{"norm_eps": 1e-06, "positions": "rope", "tie_embeddings": false, "parallel_block": false, "init_std_o": 0.0, "lr": 0.00516, "decay_shape": "linear"}
Each number is 128 + 24 x the weight over its row's rms, rounded and kept within 0 to 255. Layers, rows and columns count from 0. The size above them is the row's rms in percent of the matrix's.

# layer 4 MLP gate, 320x128, rms 0.259, rows 143-160, columns 0-127
size [101 105  98 105  87  93  96  90 109 114 103 101  96  98  90 104  92  93]
[[149 144 145 137 153 135 114  90 144 107 104 177  77 129 140 140 164 160 154 149 130 133 123 113 100 117 126 160 136 121 122 163 124 141 148 149 127 147 117 123 160 132 101 134 125 155  80 113 115 113 147 154 102 148 154 140 143 158 127 141 152 110  82 106 146 133 104 120 108 138 120 106 149 130 140 148 123 158 142 109 101 180 139 158 129 145  84 146 167 107 114 106 121 143 144 158 100 149 111 133 140 136  89 156 144 138 140 132 153 121 147 174 157 172 167 165 118  71 170 112  70 102  93 137 129 109 122 170]
 [134 132 134 149 109 171 117 185 109 139 116 137  96 148 148 125 126 122 137 144 153 124 111 160  88 111 162 107 172 158 122 107 150  93 142 136 142 177 125 149 155 138 111 166 148 139 138 152 100 116  86 142 158 126 148 113 140 102  87 135 156 105 127 120 141 188 167 102 143 138 137 150 171 146 103 130 119  78 116 113 119 137 126 153 115 114 128 133 103 131 122 183 102  98 170 193 115 152 142 159 117 151 118  98 146  94 108 118 137 145 138 172 126 135 118 150 126  84 145 128 118 120 141 179 127 131 124 113]
 [ 73  85 121  80 142 144 150 109  84 139 110 138 143 172 114 120 154 123 142 142 103 110 128 115 130 122 122 150 174 137 136 131 145 121 139 133 108 151  89 126 130  81  87 132 100 126 144 118 114 132 118 113 124 148 157 111 138 132 123 112 127  66 172 123  90 133 146 102 145 131  97 117 149 126 124 173 112 136 172  73 118 133 190 103 137 128 166 124  88 107 146 132 131 105  77 148 150 127 129  92 144 114 137 108 100 169 131 115 148 140 134  92 127 146 135 114  88 138 122 105  90 120 162 137 101  90 140 122]
 [ 99 120 123 106 146 107  94 151 122 126 184 138 115  79 139 109  80 148 159 127  82 178 125 115 129 135 117 143 138 123 138 145 133 156 148 144 124 146 142 148 118 134 119  91 132 141 136  85 108  84 136 169 115 166 113 117 130 128 110 104 191 110 112 175 101 120 130 130 132 122 128 102 154 111 151 119 166 134 157  75 101 163 145 104 108 129 113 108  62 109 117 133 144 122 117 110 163 136 148 140 139 109 114  99 158 116 110 107 175 116 160 158 101 143 121 111 160 136 149  98 130 113 119 100  81 125 113 121]
 [113  99  79 161 160 142 120 142 143 148 150 108 150 115 132 173 125 157 118 117  95 157 143 160 173 138 149 120 156 150 108 105 116 116 123 171 127 125  89 123 104 139 136 146 103  79 156 131 138 117 145 133 175 125 155 107 132 121 103 153 133 138 141 134  91 171 144 132 141  84 106 148  92 136 115 139 114 130 152 108 130 106 146 107  90 120 136 130  93 129 128 101 117 118 136  93 126  93 148 150 144 126 140 128 138 132  78 138 130 112  84  75 120 110 139  70 155 142 130 124 122 198 142  97 148 137 127 182]
 [159 158 128 149 112  83 120 163  94 139 127 175 151 136 144 136 174 163 156  95 139 155 153 135  70 141 126 130 104 148 128 138 120 138 139 144 136 112 132  93 147 158 164 140 116 170 111 102 137 110 139  98 109 112 115 137 126 136 125 115 145 121 127 127 133 148 171 162 111 146 152  93 137 103 144 134 134 138 148 156 101 122 143 107 173 164 136 120 125  95  97 150 182 139 100 124 131 144 109 137 115 100  98 170  80 180 101 165 132 152  74 125 116 113 142 162 130 131 139  89  98 146 111 109 155  98 132 155]
 [122  98  89 131 122 109  99 147 121  80  76 109 106 149  99 132 177 145 126 145 118 120 151 158 135 147 128 159 110 112 136 169 169 105 149 100 152 141 140  74 159 172  78 110 105 112 125 128 129 158 164 107 116 142 121 172 121 115 101 142 154 125 113 132 119 128 131 128  80 102 130 103  86 169 152 170 121 120 113 145  70 133 112 148 126 133 137 131 148 120 156 104 109 157 102 108 136 102 123 110 127 102 113 123 163 139 133 141 122 127 131  96 104  86  99 114 161  87 137 132 103 179 118 112 149 140 118 121]
 [182 143 140 119 157 160 114 113 138 118 156 153 126 135 138 135 143 194 139 104 120 116 156 124 151 169 165 132 137 130 108 120 149 124 135 135 132 137 127 164 132 115  89 103 141 141  98 151 143 162  98 174 119 146 157 172 141 102 171 116 134 145 118 102 127 144  89 117 109 127 153 118 101 159 137  87 121 108  72 160 150 113  93 170 121 111 142 108 116 111 116 132 126 102 115 109 136 137 116 126  86 162 118 126 112 114 159 101 136 100  78 163 147 114 120 111 141 131 100  84 163 132 150 134  84  77 134 100]
 [102 109 113 126  61 140 137 121 131 119  83 159 122  92 147 104 123 135  94 137 134 133  71 137 133 121 169 143  93 133  82 140  87 161 123 150  86  83 153 104 116  86 125 131 105 118 115 109 162 135 139 112 127 152  95 142 101 151 123 128  93  98 110 130  98 125 103 119 135 115 151 141  99 115 106 127 131 138 127  97 185 161 138 127 145 119 114 148 118 110 139 143 137 141 120 107 104 134  86 111  97 141 122 136 112 143 124 111  79 116 157  87 149  93 142 139  89 128 101 127 177 141 134 176 116 174 111 110]
 [159 105 114 108 114 136 115 145 156 137 115 103 103 101 177 139 122 117 122 129 164 185 138 112 159 111 124 148 147 134 160  93  94 118 125 126 113 143 130 150 164 153 127 124 160 140 136 135 130 129 122 159 143  97 127 154 151 166 132 163 154 123 137  85 129 139 104 118  83 140 135 149 142 141 135 109 169 138  85 140 120 134  97 118 103 116 174  84 145 131 175 124  90 107  99 115 149 129 191 160 117 117 134 110 175  84 125 149 115 115 134 169 136  71 125 140 121 126 116 128  77 152 137 161 119 149 111  94]
 [148  75 168 107 123 116 106 121 112 124 129 104 107 167 149 130 133 146 129  99 179 158 105 154 108 125 116 124 162 124 111 161 139 106 140 134 108  87 137 127 139 131 118 178 159 174 158 132 172 111 136  86 138 138 158 117 101 129 125 121 104 128 136 110 165 124 191 139 128 121 140  93 125 170 135 100 179 109 130 137 149 136 104 119 117 150 128 104 119 113 138 129  83 168 122 135 132 156 127 132 144 168 146 128 113 102 144 112 140 143  98 143 138 165 124 127 112 127 165 144 122  66 140 177 114 179 159 141]
 [124 131 134 164 111 112 129 137 157 128 119 116 122 137  80 124 143  92 125 116 135 147 153 108 122 129 115 146 116 144 151 179 136  91 125 139 116 104  94 103  97 131 166 150 117 139 135  98 130 116 128 118 138  97 172 143 147 150 122 110 163 133 127  57 162 124 119 139 145 116 119 102  84 136 122 125 138 116 180 103 147 101 159  92 129 123  99 134 149 145 139 128  79 141  85 159 128 148 185  95 127 103 159 104 138  71 157 158 140 125 128 152 131 112 153  95 128 127 153  58 106 120 160 139 132  95 122 116]
 [151 126 125 181  88 150 160  98  95  97 135 173 129 144 140 131 125 103 118 139 114 122 140 163 122 146 128 130 115 127 132 163 132 138 113 143  81  96 132 126 134 140 123  98 143 128 155 155 148 135  91 113 116  79 132 167 135 170 121  89 143 111 110 133 151 113 124 116 100 110 134 116 124  97 102 127 143 119 125  79 155  99 150 133 155 133 115 132 146  85  98 160  86 107 158 131 152 135  93 132 137 123 114 123 138 119 122 112 142 208 151 106 135 128 101  73  87 115  88 185 105 130 130 154 112 134 153 158]
 [ 84 103 120 126  85 144 134 166 128 147 138 141 164 150 164 142 140 156 165 174 128 144 156 112  97  92 167 131 152 112 109 115 130 122 135 141 161 109 164 114 120 110 147 123 136 134 145 125 154 136 162 136  87 110  82 152 152 123 143 158 140 116 140 147 171 138 102 112 113  95  94 120  99  84 158 109 112 110 137 104 162 113 145 144 121  79 131  95 101 123 153 166 184 139 119 153 113  94 114 125 106  92 141 127 103  94 154 168 124 110 117 141 148 110 129 128 103 113 100 141 101 126 118 136 120 133 196 129]
 [125  86 128 149 123 121 102  91  94 128 149 115 147  73 110 137 102 178 130 137 107 107 108 120 132 130 134 144 170 120 164 104 135 122 111  92 137 108 167 114 139 107 133  83 123 153 165 147  98  85  88  75  89 160 123 138 156 164 133  84 109 134 108 164 139 114 156 142 102 150 103 142 109 119 154 126 147 141 131 117 103  68 115 126 110 120 126 152 106 140 158 173  96 149 138 123 154 123 134 124 134  87 136 111 115  64 117 106 112 137  98 107 134 132 112 128 117 146 123 148 147 166 115 123 158 124 168 124]
 [114  68 110 144 112 144 129 144 132 131 132 125 165 100 104 108 120 109 152 120 136 107  62 132 119 108 128 128 118  90 117 108 117 154 135 129 100 120 107 137 138 131 137 140 111 128 125 108 123 158 156 183 127 125 121 135 127 114  97 140 137 138 132 131 102 164  94  97 157 112 122 123 179 110 117 147 145 147 116 162 152 108 113 139 111 120 135 119 131 151 128  87 170 106 158 142 165 150 125 116 118  90 160 119 112 110 165  64  79 122 135 104 160  63 134 183  81 118 148 102 125 150 149 129 118 167 144  97]
 [ 86 132 133 105 131 159 128 145 128 118 111 113 115 109 143 187 138 116 120 156 161 131 142 164 172 167 138 118 118  98 117  62  80 103 155 110 176 112 133  97 128 128 148 139 109 108 184 131 157 162 115 130 152 130 140 120 138 125 112 101 152 140  87 130 112 102 155 125 140 134 175 110 137 120 155 105  90 102 123 133  90 120 134 104 154 130 140 126 128 108 129 117 149 149 108 138 163 128 112  99 126 127 155 161 104 100 185 121 185 172 151 121 130 131 144  84 138 135 114 116 135 149 160 149 151 118 162 123]
 [156 131 109 131 173 156 132 147 121 111 158 142 171  83 131 114 118 123 117 114 106 130 159 170 149 132  98  79 157 109 158  89 166  91 103 129 103 110 121 102 132 117 136 133 161 139 153 133 131 116 135 139 140 128 134 120 136 128 172 159 139 156 137  82  86 129 118 124 142 126 118 127  96 126 133 104  97 108 137 107 130 113 125  99 127  99 168 144  81 152 161 146 129 193 106  53 146 110 126 117 144  74 129 108 136 144 114 130 127  98  98 118 119 145 127 112 123  96  96 148 136 133  90 151 123 183 133 123]]
# layer 4 MLP up, 320x128, rms 0.248, rows 143-160, columns 0-127
size [103 107 107  95  87  92  87  94 117 108 115  92 103 102  92  99  95  86]
[[106  79 140 128 138 155 127 111 112 122 115 162 111 155 144 132 147 151 115 132 159 106 106 112 107 125 112 124 148  95 147 115 118  99 120 167 128 148 107 133 108 150  92 154 147 115 116  99 134 190 146 175 115 135 137 151 160 131 115 156 143 109 107 122  97 121 134 144 128 150 191 123 177 124 158 142 133 117 144 126 127 149 145 130 159 153 147 120 143 135 103 147  53 155 147 149  61 125 130 138 102 123 120 192 161 101 152 142 106 143 131 137 140 123 148 137 150  93 143 132 103 141  88 158 159 129 139 172]
 [165 115 124 116 161  75  81  74 133 120 178 105 152 136 107 120  90 119 121 107 162 134 156 124 156 132 141  87 101 111  95 169 129 141 153 118 107  87 152 134 127 106 153 148 145 100 117 130 145 143 161 137 144  92 108 140  92 123 168 157 148 163 124 144 105 112 147 120 133 118 157 103 127 135 140  97 153 162 128 156 145 137 146 156 135 134 128 109 161 167 159 121 123 159  94  98 146 121  84  98  89 160 154 139  76 171 110 126 139 140 138 123 105 135 122 140 141 150 115 117  95  90 104 136 129 117 150 118]
 [157 136 143 131 148 124 100 154 143 135 139 160 134 157 123 131 135 163 115 120 139 156 127 115 148 140  83  97 153 130 120 154 119 126 184 115 154 145 120 127  92 130 102 113 163 121 115 173 140 124 180 131  87 130 175 125 145 178 118 134 157 160 111 148 134  80 107 127 157 111 100 146 118  98 146 115 105  93 140 130 155 115 165 163 107 119 131 137 134 131 134 152 103 122 109 102 128 101 125  88  96  95  85 119 149 145 136 113 160 126 189 148 144 155 105  82 142 106 151 167 134 111 138 129  65 138 141 131]
 [121 128 115 126 125 121 152 136  67 140 106 165  89 107 113 123 121 130 156  88 123 157  92 148 120 145 131 113 164 138 122 173  69 177 113 154 159 103  91 131  86 151 127  82 135 136 139 120 131 140 138  99  97 196 125 152 119 117  92  77 143 117 148 157 148  89 140 179 137 126 145 109 141 109 172 126 119  87 136 126 120 145 136 121  96 133 142 169 128 141 138 123  76 133 185 105 118 131 129 131 133 111 129 174 108 113 135 121 127 157 143 127 120 107 114 120 135 130 138 128  91  86 133 136 136 131 137 123]
 [141 146 164  80 124 124 150  82  94 119  71 120 129 136 152 126 127 116 195 101 116 130 145 133 142 138 141 143 127 123 137 158 182 131 111 106 151 146 137 106 122 128 163 108 147 130 112 126 133 161  88  96  93 121  97 109 112 122 135  89  91 167 130 141 110 126  99 135 121 143 157 164 148 109 147  91 115 136 108 103 105 146 123 130 152 150 149 179 164 152  82 154 126 155 128  89 148 153 118 120 105 138  86 120 123 113 125 121 134 133 159 146 135 124 137 130  90 100 121 171 100  90 111 121 127 162 140  75]
 [124 113 165 109 124 101 165  96 139 129 187 126 132 106 106 129 122 136 151 141 138 128 151 173  88 143 115  90 164 137 101 138 123 109  95 152 143 116  83 148  99 119 138 142  95 117 123 141 124 141 135 129 147 116 134 122 156 128  48 171 147 117 130 134 111 119 143 106 137 124 106 111  70 106  76  99 130 109 141 171 131 133 120 141 137 130 156 159 133 110 110 157  84 140 133 130  63 127 120 153  74 108 138 139 102 132  71 117 108 139  97 106 161 139 160 128 143 136 118 140  94 112 133 114 117 108 140 113]
 [106 169 150 124 139 121 111 109  72 132 128 126 145 119 122 136 122 123 117 136 125 129 101 155 122  90 133  81 168 135 141 122 120 150 140 170 110 105 153 114 125 101 134 130 140 106 121 139 120 107 139 154 125 104 161 121 138 133 150 121  93 144 152 124 150 100  89  96 191 137 146 163 152  82 192 144 144 149 168 126 103 126 133 152 132 124 172 133 114 146 163 184 125 165 144 103 161 127 152 151 110 103 142 120  72 118 102 124 129  90 113 114 142 132  97 136  90 122 109 140 100  98  83 111  94 144 158 129]
 [ 76 100  97 109 168 132 121 113 109 161  98 113 100 164 123 146 147 112 166 110 156 146  94 174 143 127 117 156 159 134 133 110 122 136 136 109 101 166 114 163 121 130 130 149 115 117 110 109 137 123  91 130 146 121 124 120 103 155 127 101 202 127 103  99 104 117 144  99 118 130 148 183 116 142 121 134 129 175 123 115 178  95 161 150 113 119 123 122 127  90  83 123 141  94 142 136 123 134  97 153 157 115 148 125 121  69 147 113 116 130 128 118 127 138 123 114 145  57 136 125 147 133 113 173 151 124 157 143]
 [151 111 109 117 112 119 130 132  92 127 166 124 114  95 110 146 121 146  96 121 130 118 117 137 143 120 139 120 111 186 120  93 153 160 126 122 126 137 178 134 110 119  81 102 139 126 138 114 121  90 146 106 100 150 117 163 150  83 169 150  90  96 102 136 110 157 116 123 143 168 134 125  90  98  98 113 143 143 155 180 142 121 107 114 105 112 152 167 133 141 144 149 152 157 123 108 129 129  87 125 129 102 162  87 109 123 114  78 126 193  98 115 144 114 141 144 134 139  98 176 115 145 145  93 120 130  91 159]
 [103 166 130 122 119 105 117 129  87 124  93 145 122 134 120 138 150  99 120 119  97 125 116 120 111 133 149 122  92 115  79 109 149 114 117 117  96 146 150 101 104  86 113 108 133 108 123 102 143 125 148  55 121 154 127 150 128  90 109  86 129 136 120 142 140 103 136  86 146 172 103  88 101 119 156 124  98 143 146 135 124 128 140 171 144  99 137 156 116 126 122 155 149 145 119 141 108 146 111  92 110 128 132 149  98 184 157  93 164 115 122 108  86 187 164  83  91 112 159 156 163 124 125 107 119 128 115 142]
 [139 135 150  75 116 137 113 145 154 105 176 116  75 111 109 156 151 128  97 118 128 103 154 132 101 104 140 131  89 131 134 117 111 140 115 141 137 140 173  91 136 174 152 133 134 139 153 166 122 125 147 154 143 112 100 140 166 141 164 135 110 130 152 133 127 115 147 153 119 119 151 199 144 130 178 140 135 117 136 137 115 157 122 109 126  96 143 136 135 109 134 134 148  57 156 144 142  96 136 178 100 104 132 104 114 137 192 130 117 106 140 144 150 101 188  90 129 137 134 101 117 154 108 129 115 110 130 121]
 [144 134 134 114 136 114 157  91 118 151  96 118 119 163  78  51 151 121 112  86 140 103 151 114 107 133 134 154  99 156 172 137 136  84 112 146 131  86 144 115 112 109 134 133  92 110 131 158 129 124 131 126 107 114 159 117 135 142 107 120 120 141 160  77 162 149 133 157 121 122 137 117 117 138 140 163 151 101 169 122  93  85 142 111 147  87  90 111 134 144 107 124  99 132 117 114 135  89 134 170 144  68 131 142 120 128 127 160 143 126 148 146 116 134 125 103 172 146 118  73  91 127 129 152 102 128  96 135]
 [164 171 108 124 111 128  93 140 153 121 136 124 104 139 155 152 153 125 131 152 153 159 149 144 115 122 131 157 120 122 156 125 122 123  80 129 120  97 124 111 100 126 184 112 121  86 128 160 132  90  81 140  94 155 141 151 135 134 165 140 173 134 155 144  76 129 119 136 111 110 107  63 115 133 155 157 141 107 133 131 127 136 114 103 114  99 139 112 140 140 106 163 103 151 155 136 140 138 202 115 139 135 112  99 149 141  77 105  87 149  82 127 130 175 100 147 136 150 135 129 129 108 124 134 127 120  86 109]
 [ 90  72 142 129 130 149 165 109 101  88  77 156 131 137 139 126 134 101 132 150 141 133  86 127 104 150 126 159 128 157 105 148 162 123 114  89 152 129 133 129 167 109  83 138 135 158  73 109 122 119 131  99 114  91 158 160 106 157 133 119 184 100 146 136 142 146 116 140 121 102 113 117 151 108  99 149 173 125 122 117 132 136 116 162  96 150 155 116 136 117 150 117 101 128 115  78 119 114 107 124 114 149  78  77 126 108 131 122 139 110 125 132 136 124 138 119 167 104 122 145 118 184 120 103 167 134 130 171]
 [154  94 132 126 143 100 124 137 167 116 147 133 111 118 127 145 120 118 123 145 119 116 107 161 118  82 127  76 156  83 176 113 114 171  96 155 146 139 101 132 104 147 120 107 111 141 129 135 141 141 122 154 120 124 167 150  96 132 161 130 129 119 119 103 141 132 160 133 173 142 121 135 139 145 143 145 120 136 125 140 137 155 128 166 136 170 177 140  92 149 176  49 123 133 133 155 166 121  85  96 103 163  99 174  91 136 125 124 149 148 149 125 146  85 139 112 141 118 128  90  83 114 146 132 112 128 140 161]
 [115 111 114 170 108 123 119  79  84 162  91 161 135 103 126 141 113  99 147 130 147 134 158 119  84 110 119 137 146 135 128 111 139  78 132 153 115 144 145 104 116 152 158 110 168  93 147 104 153 115 133 134 124 107  94 112 149 139 134 128 147 105  98 140 155 168 178  94 138 179 135 163 121 130 139 144 140 150  68 132 134  96 108 144 146 143 122 126 128 151 153 118  94 125 168 147 126 118 161 113 165 128 118 108 120 113 141 106 161  90 127  72 149 126 164 118 110 100 117  66 106 128 138 151  95 139 108 123]
 [115 137 106 146 133 122 133 137 141 107 147 126 124 141 133 138  55 124 122  96 132 138 139 134 123 128 123 144 116 131 140 119 136 103 110 133  99 155 104 120  80 149 133 107 135 127 134 146 104 127 109 121 107 142 149 138 117 141 119 112 147 137  92 111 143 116 123 114 127 149 131 132 150 119  87 131 149 142 118  86 139 163 123 118 100 142 120 101 142 125  90  60  82 121 157 164 134 187 172 131 137 166 111 123 143 117 137 123 143  86 111 123 111 128 119 175 145 173 152  97 132 174  79  61 137 191 172 155]
 [124 127  80 110 114  73 130 182 128 116  99 155 158 130 156  82 170 160 162 137 155 130  84 152 104 158 109 151  99 140 113 130 114 149 110 114 130 119 118 158 139 149 148 111 108 109  91 146 122 147 133  91  98 141 102 149 153 113 113 117 154  96 152 137 146 159 114 142 129  97 133 103 157 147 109 145 130 114  89 155 107 148 147 127 162 124  75  87 164 131 115 130 137 152 191 164 128 129 158 140 111 101 109 136 151 160 128 165 118 109 162 143 147 102 130 124 123 134 146 109 119 114 125 120  75 136  96 133]]
# layer 4 MLP down (transposed), 320x128, rms 0.229, rows 143-160, columns 0-127
size [ 98 104  98 102  86 101  91  94 105 115 108  92  98  94  92  98  94  94]
[[126 139 115 105 143 119 144 154 138 122  96 101 138 102 125 147 120 127  96 142 107 142 118 160 137 156 122 123 137 126 108 122 128 110 130 159  93  97 119 154 101 115 110 124 150 118 144 121 139 190 157 154 141 157 127 123 100 114 121 138 126 151 146 106 119 162 116  88 133 140 139 152 118 102 124 132 133 143  98 116 130 166 111  98 110 129 122  87 169 156 147 121 100 140 129 182 164  76 168 150 140 158 116 130 140 128 113 202 131 110  92 124 175  99 166 112  95 155 155 132 152 185 176 126 148 165  94 144]
 [162  98  63 129 182 131 132 130 130 148 138 116 124 150 174 126 141 106 101 164 116 148 102 129 110 122 154 128 113 139 118 133 104 123 125 123 183 138 144 153 122 163 131 131  49 102 120 156 134 138 153 127 112 144 108 164 115 177 119 115 147 128 138 152 138 134 151 147 116 157  84  86 105 103 136 128 164 141 130 100 144 127 123 145  84 121 147 162 110 132 109 108 139  73 132 135 124  72 115 121 148 150 140 123 136 145 123 102 147 107 111 103 123 128  94 157 143 136 107 140 104  70 150 101 122  81 123 145]
 [138 177 108 185 148 151 122 165 141 122 113 160 173 167 114 119 103 133  95 129 102 168 136 138 124 131 131 110 141 116 151 165 116 103 118 168 121 120 139 136 176 111 131 123  81 150 139 124 147  89  72  96 126 154 124  99 158  79 118 151 155 141 134 115 164  94 122 110 119 126 171 113 154 130 137 118  94 129 184 143 128 126 137 114 125 139 112 139 121 169 131  88 138 100  87 105  98 122 125 131 154 111  98 156 104 119  99 138 121 164 127 153 132 141 143 113 162 156 143 150 118 105 123 122 101 122  77 110]
 [132 117 149 109 142 127 118 116 121 130 156 150 160 100 143  76 140 142  87 108 110 131 105 166 117 166 118 155 137 102 107 166  94 138 115 150 146 104 119 109  98 113 125 111  91 155 135 136 131  91 117 144  95 129 109 178 117 180 138 100 130 136 151 170 139 138 144 168 119 123 135 150 117 104  85 151 130 101 127  94 118 134 104  85 134 131 163 158  97 185 126 135  75 157 140 120 142 144 153 111 123 117 105 153 124 111 157 161 135 120 121 104 104 121 144  86 111 181 185 111 112 107 142 111 130  93 128 122]
 [154 152 133 113 117 131 114  94 162 122 118 117 124 145 158 107 149 111 141 126 127 164 134  95 123 155 134 155 144 108 122 140 140 119 123 133 135 144 118 144 111 190  99  83  85 143 177  84 110 104  90 141 122 108  79 119 138  90 104 143 135  97 127 141 162  97 121 118  89 145 169  99 180 170 164 135  92 145 157 123 129 175 129 134 121 116 104 136 127  99 156 100 120 142 114 161 147 104 158 149 119 101 120 121 143 108 131 172 132 122 129 131  86 144 131 154 149 151 116  98 172  89 134 117 120 122 110  84]
 [ 76  90 143 137  93  72 128 129 152 138 154 121 131 119 127 100 120 129 147 142 146 132 121 144 126 128 159  81  95  97 142  76 107 151  83 128 149 138  97 137  69 149 171 134  98 124 177 128 111 133 117 113  98 127 129 141 104 146  59 144 161 144 148 128 120 143  91 134 129 144 135 111 140  98 142 104 142 135 162 153 151 138 113 168  88 169 115 125  95  72  96 120 124 137 115 142 101 117 121  92  96 121 125 121 115 126 111 121 125 152  94 140 133 103 152 116 150 119 127 120 111  91 102 137 112 168 134 110]
 [144  89 147 141 169 130 103 132 137 108 124 114 119 115 170  79 166 160 157 139 128 117 119 157 149 161 133  91 119 114 104 129 146 104 133 101 157 142 157 111 125 126 137 137 110 143 118  97 147 154 108 129 126  84 102 113 151 168 129 132 180 189  95 101 129 175 146 160  86 113  95  77 118 128 159 131 128 132 132 132  95  75  91 131  89  81 125 140 141  79 153 116 115 116 141 146 134 110 118 109 156 125 146 126 134 138 168 124 131 142 120 138 155 101 141 154 116 110 155  92 117 153 144 131 142 128 166 140]
 [153 123 138 151 123 169  58 134 133 128 128 148 107 114  93  74 169 144 104 151 165 106 142 130 126 108 170 119 109 121 102 125  96 144 151 116 149 108 152 144 161  89 103 136 142 113 127 147 172 137 125 161 113 119 123 112 159 153 146 174 140 100 108 101 155 164  92 111 150  97 141 109 152 118 169 107 172 139 140 151 151 101 144 171 107  93 110 110 149 137 109 135 123 169 156  99 100 142 122 114 125 141 109 140 139 139 125 177 145 115 105 119 139 140 133 140 117 162 116  95  97 117 120 100 129 110 120 180]
 [175 157 160 114 161 159 122 140  97 106 147 105 114 120  87 158 148 106 141 166 102 165 138 123 146 150 122 130 143 152 174 136 153 145 152 111  80 120 137 149 134 149 110 134 165  91 137 170 112 159 112 146 145 144 107 140  81 143 155  85  98 148 114 147 155 130  92 118 165  78 122 119 137 109 139 159 125 106 147 161 116  94 119 110  96 156 151 108 110 134 154 124 130 134 164 174 133 103 148 178 164 124 170 100 129 119 104 142 146 159 114 127 104 129 125 120 154 149 128 131  90  94 135 126 137 105 117 137]
 [108 156 132 150 107 134 129 169 179 124 152 103 129 113 123  98 143 166 149 119 137 102 114 111 140  98 148 124 185 116  73 127 126 128 111 171 106 148 157 118 134 106 145 127  80 145 126 145 149 151 156 114 109 115 107 111 161 103 150 109 145 137 135 153 139 169 140 108 122 138 105 110 122 136  92 146 131 143 134 116 119 116 171 170 162 108 108 134 151 153 124  92 106 119 170  63 131 162 141 123 130 100 106 164 112 144 146 136 122 110 118 130 115 137 175 141 127  99  96 100 186 128 140  74 120 123 121 169]
 [121  88 130 147 102 182 113 182 143  81 149  94 105  77 144 108 139 112 158 114 108 141 124  91 151 126 158 118  82 138 148 120 152 142 105 146 149 180  82 128 141 100 136 127 125 137 123 137 125 121 113 116 102  96 120 101 121  97 158 115 103 131 129  83 120 117 170 131 132 128 118 186 116 110 111 113 116 151 135 117 115 137 148 135 135 104 147  95 111  89 147  85 134 110 156 157  72 126 125 160 150 104 120 171 104 143 131 140 144 151 155 152 127  93 150 108 158 135 137 119 139 115 126 133 167  95 111  96]
 [ 94 118  99 110 100  73  96 164 121 113 187  94 144 117 113 132 146  67 102 132  87 125 102 115 124  89 128 133 153 169 120 136 120 142 117 145 122 151 124 153 114 130 120 169 214 184 126 157 123 161 139 112 116  98 109 173 108  93 106 143 109 154 111 144 104 108 135  91 134 106  93  98 141 134 104 118 118 129 130 136 167 126 143 150  90 152 135 140 101 139 112 144 147 166 147 142 138 119 149 104 151 142  99 107 160 132 141 150 135 111 114 105 122 124 131 120 124 123 152 121 116 168 130 121 116 112 103 103]
 [ 92 115 123  90  95 103 169 158 127 115  86 104 174 134 124 138 150 128  97 157 137 104 130 146 105 135  99 111 140  99 156 152 133 170 139 109 137 161 135 117 153 110 122 143 156 122  98  74 174 174  97 109 132 122 122 113  97 130 109  91 149 134 109 103 114 144 120 125 120 115 131 124 121 115 139 113 133 153 160 181 107 154 125 148 127 130  94 108 128 112 137 118 106 120 120 138 120 188 169 123 147 142 128 117 145  71 151  68 189 106 152 100 159 102 128 129 129 141 137 134 159 144 151 114 112 109 161 132]
 [153 138 132 134 160 137  99  86 122 126 132 147 126 125 169 125 123 123 113 119 135  98 157 161 154 169 101 113  96 146 142 108 104 119 128 169  69 167  99 145 142 118 144 101 127  77 144 141 137 124  90 124 156 132 128 132 112 100  92 105 104 160 151 105 145 130 129 138 110 155 137 117 130 104  85 146 113 140 171 137 113 125 135 118 170 175 132 138 136 143  81 129 104 109 135 192 137 134 159 167 133 124 168 129 127 152 116 172  84 145 136 115 120 126 140 162 118 118 168 138 133  82 145 109 114 142 106  76]
 [164  94 138 146  90 124 128 140 121 107 117 141 125 163 126 139  87 135  79 148 126 132 121 134 139  99 136 113 145 107 115 131 138 110 122  82 164 147 111 117 162 132 144 128 130 173 156 103  62 112 145  99 135 137 158  96 154 118 108 147 106 143 141  90 114 144 162 120 129 142 150  90 158 151 135 118 104 195 110 139 136 139 123 154 149 102 116 135 145 152 139 128 107 115 148 131 104 105 127 119  80 163 108 115 142 161 121 137 149  96  72 128  78  90 134 117 111 129  77 128 132 140 150 109 169 171  98 146]
 [154 127 116  90 151  73 137 146 146  73 119 173 105 129 116 138 117 133 123 128  91 110 166 152 143 115 102  98 157 157 138 119 141 178 171 165 127 123 132 103 130 118 142 141 197 115 148 143 148  89 150 118  69 115  63 137 105 148 120 124 132 150 125 145 112 104 114 162 103 142 134 134 111 120 124 132 106 101 138 150 106 152 142  87 144 128 143 156 149  88 147 135 123 140 127 136 132 123 139 121 134 118 159 134  96 134 125 145 107 120 130 150 132 103  97 130 157 101 162 121 153 199 130  92 133 157 155 128]
 [120 125 131 155 164 136 154 103 133  87 151  56 116 131 151 158 134 152 129 126 112 117 118 151  97 109  80  96 113 108 172  89 137 161 149 119 137 115 107 111 106  90 140 114 119 115 127  73 138 113 124 142 121 126 152 137 165 105 119 114 104 149 111 127  92 138 166 133 127 171 144  97  74 122 108 117  90 128 142 141 103  93  91 111 148 146 100  95 136 123 113 106  87 154 113 101 122 115 156 109 114 144 156 144 119 102 137 168 143 140 166 110 182 122 139 135 156 164 106 121 117 105 149 152 153 130 100 145]
 [102 169 146 108 135 133 108 148  78 133 164 135 134 149 150 116 143 139 107 149  97 121  99 162 149 108  97 123 139 141 102 150 143 147 105 149 129 152 121 128 161 123 133  89  29  97 110 139 123 147 113 122  93 106 138 149 170 119 169 104 128 129 151  84 120 153 113 118 146 135  85 125 127 119 125 122 109 117 107 102 166  89 127 155 147  90 152 161 101 134 116 130 112 155 130 163 162 111 137 148 160  98 152 114 116 147 116 153 140 136 164 147  96 140 134 130  91  94  99 118 122 109 175 100 131 116 112 118]]